config.toml
num_hidden_layers = 8
hidden_size = 128
num_attention_heads = 2
num_key_value_heads = 2
head_dim = 64
intermediate_size = 512
vocab_size = 6437
hidden_act = "gelu"
norm = "layernorm"
norm_place = "pre"
norm_eps = 1e-06
positions = "alibi"
qk_norm = false
attn_scale = 0.125
bias = "all"
tie_word_embeddings = true
parallel_block = false
init = "uniform"
init_std_qkv = 0.0442
init_std_o = 0.0
init_std_up = 0.0442
init_std_down = 0.0
optimizer = "soap_variant"
learning_rate = 0.00304
beta1 = 0.95
beta2 = 0.95
weight_decay = 0.067
lr_head = 0.00681
warmup_steps = 200
schedule = "wsd"
decay_fraction = 0.888
decay_shape = "linear"
final_lr_fraction = 0.1
batch_tokens = 16384
max_seq_len = 384
doc_mask = true
train_tokens = 119100000
max_steps = 7270
dataset = "wikipedia_en"
Each number is 500 + 50 x the weight over its row's rms, rounded and kept within 0 to 999. Layers, rows and columns count from 0. Numbers have three digits each. The size before them is the row's rms in percent of the matrix's.

# layer 5 MLP down (transposed), 512x128, rms 0.122, rows 240-289, columns 64-127
079:546530518442550502606628412410592529503468558515512515508444490621570497481592507485528465450495493534481504536461467517410487480491604526515526420492518458488416516467453463462508533436562494
089:467515581547470569551504479591508541521488509493479488483547460458467455508567493463493538394453589540515517478494493565443489581586386515495435474462520474489542394564536553443462405428482518
079:459516540466541537555612482391489486575522559496468492503456552514500400518450419514428494541481524594495500490508466483524504587505650474544518488509440476470613478432567546434601528508556498
091:513527459489486487478599597616519461484486496468512591420543495590475429575540452527494490505490520504535480402516433513582445428500352622507524505502554468524485506498485513505550565528562491
099:468568518458626516542562526548394575552428469495485567470469450543399512504542610547548479486495509516469402536529471475506579446532661471492434483482447539423472556473427472414497499565445557
119:521537443535552518447509563413483510572522490610526534508566522560530538542493493540545533503507416531438491431479396508458478479482587388508464572463437522539492435572582590485596531548540475
081:543505494508598501468534480549424454450462561467489502527486446517421536583439388473554484544532425559523470589475496516521439622494501500497499575462408450620558507441499422520413501445488426
095:509575407479473580442399400442502380540482564558464541505472494496527472423490559417547481511557449450521507474478462503604518414490587594563520581538469496540503510522518556596502500483548556
121:480529456517460502468440476585477531531413529423639482504542587519515508494468503572577518472458607592562387430533465485510469479454442478488519463539446505627478576509576488530448454522604497
107:517509488504501407459499483430491456454575453490475519476628489480404540577482433520465510455485447477445517485521428511513463481452486613488625407473518535577558465553525595514455522526563622
122:534559481510498467562526399680350492507533482553526552489509488499445425585496388493474544547465507487543431521492538500495553491542544402533421517541464551488393520533417519495518417508531500
091:529595550466567523485502504560422489531584475484462567504438532590469477547452395556469411554563583511484496457401510622476503606461483622474514575502479565470513534528487538472511467486504509
099:404520537401540475493530547425605414484545504509481499508566506471519529580510426556437498539578539517488432408474476495480477590468440401456480549443461468583509500530562575447586492505573569
108:584508556468541473437509530533571524509435515505536477496450534516483449460479491419458498521401443588515538530486507522536395433610576529404527550616561604551536435591452497470533494520489488
078:532522563467516423454641499509526566437539504471489402482510478470437463519502442428495506472530489585452554627473446469546466525501624471438538477523458499586425548506487502464562482460482453
102:458499500497492473437468590558530485517629508469592523548444531451501616584534410444452520517485463601490423472554448549480510518436352463522519514526446530528509459623536601510537513582602542
106:647516538495504399392462517416516473516531593511544477519527561454518448558479436532469561530483447490574451468576498535518437485482495622546429567459467517486434484477523561502523572568499517
087:529524530608551421479504586413515482555404540541488428575462486513456421469448424476460542549431406472398471558494464502506500522543573568515574465597541498652489556454483394511571482553498446
098:529563422444556523499486514507461472505512480447520469501534467484479557502556485463513454549470572486442480584554611560449485459407693535516479573449490543485441496522497476463580495464425598
110:468529509496524466458535513517492457514453507501539571527493529491505506490519525453483536588518514527486441542499485575525485593515302563473562523466502490584453475566455595449549527595535500
103:495494432546515431535513508607506532559473510507427565499425520564470543511480488582534465492508434522366397455499495485455505506436315500432471491501445498483464499538511515562395579501489468
128:501511481433504559446413553542472543524549429513473562465483553464559667533517525538527507501434460502501441388487430495481469465489631495535476530404437509500506443546520524552544541510434548
088:502510475449508469513558489382598555498467541490489492377478487459584537518531500472495420455588406494435555512484499445546494460578627455496445480499503497358555426434489509493566468520412577
089:412436500477484508490514533445490509496463405479562498570502412602470518505508422549529443546447542430524516675448479533506461580536572542502523568595465497506440529516594587470511503430522446
111:435538610382519480434407490504559511378507445438492554524431552491468546489538383517498526489520469531399548512516542531432433480477554499412491520501526530549567452421471494491474480492458539
104:500504541545595490434449510560432398582522494527497585514551425576509483455495509538486437562502465464508418504472469611490525521408435573501475513487497421519473516533478523554403461423502499
112:523489445514493547444581502507447490446507467482444519457549505508444406451554451443532516543477523531366530474500508489365558516482601610573615490538472435545452485480340506493457483414466478
114:518442421506500496454509513553384565338469503554520501590517489565506485521449439518470456592490507473501432573506508528525507523598405483493602480492491461551441640520535539488516460543543418
096:373502409414516430547518493549557472449472513503466547474457527456434510457510490533507526519554476535462562629516523577519472537493430567529486422536470581530494524473520552497484511502525553
087:485484458357516513501449467466572464470483446483466410450454431418559573581464520542450474582490467470568514556547576561546507548562524506384515457493492438470499560509548433440465449510442469
076:484565567476523499510549578402617409518475450550483461426405535436477516542521407468430528522570541487441510591532490456485475590536527519532445478492462548454506522529508455524537431404470414
102:539501501483479531364514476527442489480475518500442467508555559537433510575386474572438526491521501472502420558430507573634448477475587534526585533537526539546409450507568505548445559572632573
104:509515423505505557482586487459483467502523611501528498581503471495403491477479402562565516539445477452509415535487399558503533507455390525491535509471564462555471571545494520447512463553519460
089:506512518512464533508532414434406435468445491505437518443397437559471374483496491464501496453475459500480454567463512649461553515534574515492519478505478478502501437429506489531465494433528517
105:510525489497530478548466515559463417505476499481544458508466473417504518555481446554521496487510531486589367462482483547588503529507233501411464451435493532559471478565507563515564496544503553
116:450440418487488441542473507470577468509588563526475508503514494533432523531469507530505450495531555491577461431550562495461564474501584570444544452436584489544584447399457526522546397515492574
137:505499527418540413482459481500477490474548475410499488590521527496482397545519530429514408491494448414434553485466588504415506572446526582480510524422449472484553580457518543522468472521460523
105:490449510537488578463584461489386442569443478458413462505444475492512470450562420445549577534455416541447450627493545486448488461521507581532539457446450555566520474595485585455566588622551491
090:354475503536587506489452479524426492602469524478461434546518547564501512540484524430441455501462511501517463498476484581557588547533592477438700471548526519554445498563525458536480506430510455
096:401532551539493533429479602462514466542554523560487461526586471577489466504510534458420517472609486570537500522478473482521479510539609505372518527539532506507470433516486487551462457370451523
150:542493479563547418477453548644463474547501557523528465430460516436456504388510422442587541510542507558525453475546530499489457450531388522498511618502433604532418469549427536526466550468557479
116:510635451466467474412455594370492501579521521554524499564542524480572544520475488493501510559472422514446480528569466573526559476511658498474523449516465494551468558567504552477597562610531558
099:455491454451428527467545435591427513441524529508548450483545463505561506562433559551474474463486613467529513568474437604488542577451590536432492407515459493501466424487587565474447475437509504
081:557538463546467513487491430530526445424448515429508539510474498568467458631593461557541543487397488466477496573560529472525379492483469536558589429532469489516478586618545492396543448529496430
088:520558518487501426491599512547609498491539440538483535419416534464513473510498513521546460539435599482547473535479492373388416631448501524495538468506489517506442537608405420503511525488529432
082:496478529462418593480459392477429466536532536418452543495452473550532488480555485500483400479479473477547476564519488431481591513453497481531547532611474459550478461595527483516593379461387496
104:564573604386537435497551480572522532498437402569525448553532536510468467474562422503514451506489546508503498537449477580520406501454422473418560501460340569584499529565560505529487513538514484
097:542531536396479472517480603452435514565508417546577517504538488489464486592443488477445440518491461601416446541444458508517419513438585531461458508505526599510551475477510450436537502566507503
087:488621569559503450508579493442526424418449442566483432413524485464410455491505438474464482414417470563481551448449492429407400540547570504447600492613451374414518488438456508506437497506540476
081:526541490451455531532495449485524501551541522476478386550460509518458544503563429487569552565505506467383537594479474465513503517521664499549496440582447496464528359471526474535529469519464457
# layer 5 MLP up, 512x128, rms 0.129, rows 241-290, columns 64-127
089:619515549434512432502381534522463528444534464547486523507378479523467466449488450582463478564471400498401579433462567510530577436493461455515555578432548523513497559540473448497505543479449485
095:544432470499402491497448490513501462501474471542501533471565505482613478505527553469608523475490392454521501470482538563463389518534531495504505500470576611559494555515420496494514432601531524
087:495512521553444442525496496548524525474472555497542501488436475494548535506558522576536550481541449453591542502434576485425447567465520444457480526572479542568389410515475557523434573520470479
111:438524484517504528449486615511520533400550417453534600524492580427541480506515527530433588429573465445451491580609505542498469514504555500537541504455499571377587531475499438526575445510488496
111:404473428461485550458462575492553482396516446549485498396469429471535481474495551483537512552556545437610548488425499442605553445526536456497484530460556534486578526445542415535468523475512487
081:501455556394474458493531441489576516623493468548454533463560494566501529403555530534534495474557543450544435520508477456537461488489509507594406454466535517503473414519399466480512486505563445
094:550521432588572423510432510488498508469480467574405489492610543598546486484514459468531503482436461507558509446465506500442533430623559504527517518506456508468506446542441436424476567500458550
111:494506437555465489497426515457500510541561514566503540458365575584575385532551485462417516523521523452533420387547438449462519532465473505485581495497485526435555547450496402558533462408389445
108:569491504416465443453493444447515478487517464445543488428516530476556533553519419500555518457587459443539520518560510477542556482444509515514435531489499457549478496489569530562546497420542461
097:512518474570494499445504499488487551548527596630526432490477501498459455547531542495524503535487488572419545537499484565394564479446444465505469522561504509534507576500548473414559476524427590
090:561497534570416493535503464570576570520429473553472411393541552528498512478453431520536516429433534487529524511458440492447386549446432529579490553454520560406559518475487478571595625596483487
100:433430543555476583476412457462430609424532490489468476444556500465546581492476535498464489404527496519503479472436425568449556531445525515513550463547591540483588559433493522552456564404508358
099:557502499501481569425531510438474505491474496517418548529560433450597448497495474561468400579521434574399513527545489550530438533463515504498579524493530413485591515457521603516492517497395439
085:521483461503482594558463434420431495481466485482494460471573555524538527481543477680451457575520515556382449472566464537503506422501472507480517486519478444530484419524552531481486616379481472
090:434495531597469486503489418468523518484572474442438470491486537502485568507492538525569469479541503444511534445470457400524500509451376532477543477553540565521557448443541441558507479589540446
116:524480547420558565526514558489519479445522407546401566458560556502467515520532442461476609534500449449440537472566488514432470503519559544547504522472394483393581524480499621465499499565475498
105:510484497496531429559480530529570538543433496523582411473533531521499375561474482518505538408521500515535530488432601442413447579536484484494469467569491500448464464452488433493478521556579590
102:473495531503458475498387486562441495568468621494521550487501432433461453550514540594557470499422432551498422519506468510484461549538483450419613495539518443472424487442515512529457504534586374
097:454491607585411554519499630432513522497503513457464620544484480546525612564502502593563562512483449458538481498403581488626537422560455497586556491633411424524511477516420469465478521521504508
106:483513521452448450511434499592532572521603522468556506528517512524525502554458470487535518515536561497588499368514510505556553493498491444599547468477492438490484560406494607541527495521451515
117:528450443549478496504569471525496490478471468548457419490530474479520478466508540402548595500577551418593534481480545445557517446470534449483468472478495410458555580410532569376516551484416449
093:488438522478566561507513533533460546563464511516567514633420579545483569481482552500411452509438620471444488408464504486488525524533510528532567559380547378592444475510459508510490550450519431
087:419422503505493485533451483466598565613540411565464602476515553471413499534497556463557509421444534506498447547540500543533472497466542534580511566431523518517531517457501470552528555507525441
108:546447491510489483499566515497641514572425545586529549480569568452466472380538512548402528419533458514404461552457522491474544481531600468583463479467538573555497569527538529452478407504483468
098:533484483513492456505495525488475469596553488537478445476486500542447535561524515432615533387499509517472553491520444459521448476489608507523474534397531491505566433460462448422509531526535484
095:583571508502475414482472457495484464456385564420485524510363490494548496467479543455503545439460569617504564382529577456602507414537411457541493612422475519469490568536511532562454494537480402
100:389552585467487488561481453545545549525515462475532521508504492472524498547364554432478561365474440427482536481444595478548483578645490457563515544511486476476497408454491494558469471545448467
095:390546479603456536468485455519457535486464396538557505515468472551499415410560441496552539560595598453494496494443573494448443521437503494527539462557514470530532518487500538443542533473483525
092:463411507453462574423445575500555414508474622465440502478479533530505398466512575494463489471486556539378513464527452534607548460505463546512463513505595459539530479497437503452492451557592524
084:404478435562553498528561539599401580524491542529539504519490529435532618457530509582510399493557371382490479435428522499422625472488557474505485497518518505520469448427522488460433505504513486
094:466503568457505491586480490515561470465481475583573402487586401453489463488436466480557487466556564466459596506483436511473491371534471459509531561521449481498478515446522544539483441434495471
095:538505517567596485591510461457465507479627391406540521570437512507591483412563473544540574504556483488390533524518555506518465444458396451532499486519541536547570556440496454564560623601512503
085:573495560491498480510422516415465505511413503465484491466459572539483438519364519503372502509510499560502521573532494526469493425467447387455565594404478476429469512495513517493519534481496373
105:415473571478488519536434558491545538432549387475461448565425500506588569528510501541518436374586414493522475439511635461492473485515553569501527484527503481561491544525480561545541572485493498
124:502539482590538540561575445382548512505509550405424438485501458410547549610565590456556498424537569454496579498490466542458528463612458485493527541493493459514563507509476559465573526521444494
127:444425501440503483533486492531486504540502400548551480464525448556526449442538555563545417482507410520517528491431550486525481506540528445530501535451538450533505524426511507462470468472489540
091:487549459487417542600451493453506449495506531505454432478471560498527439448525453500452485601514392448504489562579449514449570522453477505448464483463448497459569517493596379494517478510499419
094:514571570521498467380489550540513578531506429541396532457520571459533476518398530522477502480496371469545525546522472472498470522552552485452513458533495365490530493523521498533548560516421486
096:420561416476575520543506436479533591585476533522415549483486453511444596561441492612536502550492437383482599520495568536456554544499448463580512544500515534428483551497410519397553554483466486
121:501407547509494571532437387551544596462516476440553464583550556415425447448540611521544558423505490509457471469500539512490502554412416448519494510539524408547556519489555543449544584478488512
121:510543519560494505538522597521522448500598602508467460370518461482496447491571490455532526507504520477516518562387484559471594520468463477517485436594472484494451558428479482492575558562451567
092:425505516540521484529524626561505475479465494522462401527461408474493497436586551420427531429435522499499561408507502484502581528480531530384491533497483604528469473487405495527544445484489537
088:407518547550548531475581533485540622518572566485461446492485493486473478487451518428512591475480460491443439512452544508524585524485490501473479596456402530565580393487532495510563550552445520
096:402582489504487417622486497392528459497504495481554456503433514524528501389524485503486492399549514341474489449494447438478470506511444493566448435542515450536444459445429500512501569543554425
091:455508555487571449505545595492485635476439579492537523505464510421410525624574582464567504526499457426513528531549510518460518522520495374446518487504414529456526498490476582454595531428575521
105:506480522466448522532515479535465473496499587559502513413565435550526481417590527549510434489563467388516530498498487390449519474514414406562467538490531566412494477549483489480569522506399562
097:650503581477504535585526451431596517542451498519463547407535512473493558455458454451570582518477530440433529479515471523559493507500507590507447542473459548491536482427468471516563523442590540
092:508479463508511493572497454501515488395392450515512459529432540473504539475557535484527432538399584523475506453519441501493516527545479481556641468518485602425521526481462584445467551528514523
087:505446554541445546531513423420493525499386421617511515436550476526526585494525594532473464420498476555504505442520451467431423475555435471430597572463456443526403534452526471547452562570489545
100:530455500512545514511499480455474562475475445546468472461502429497609538473493474518551488503475421560507517495464579488552515488485383498461426470456632515603546463435516520539526624467503587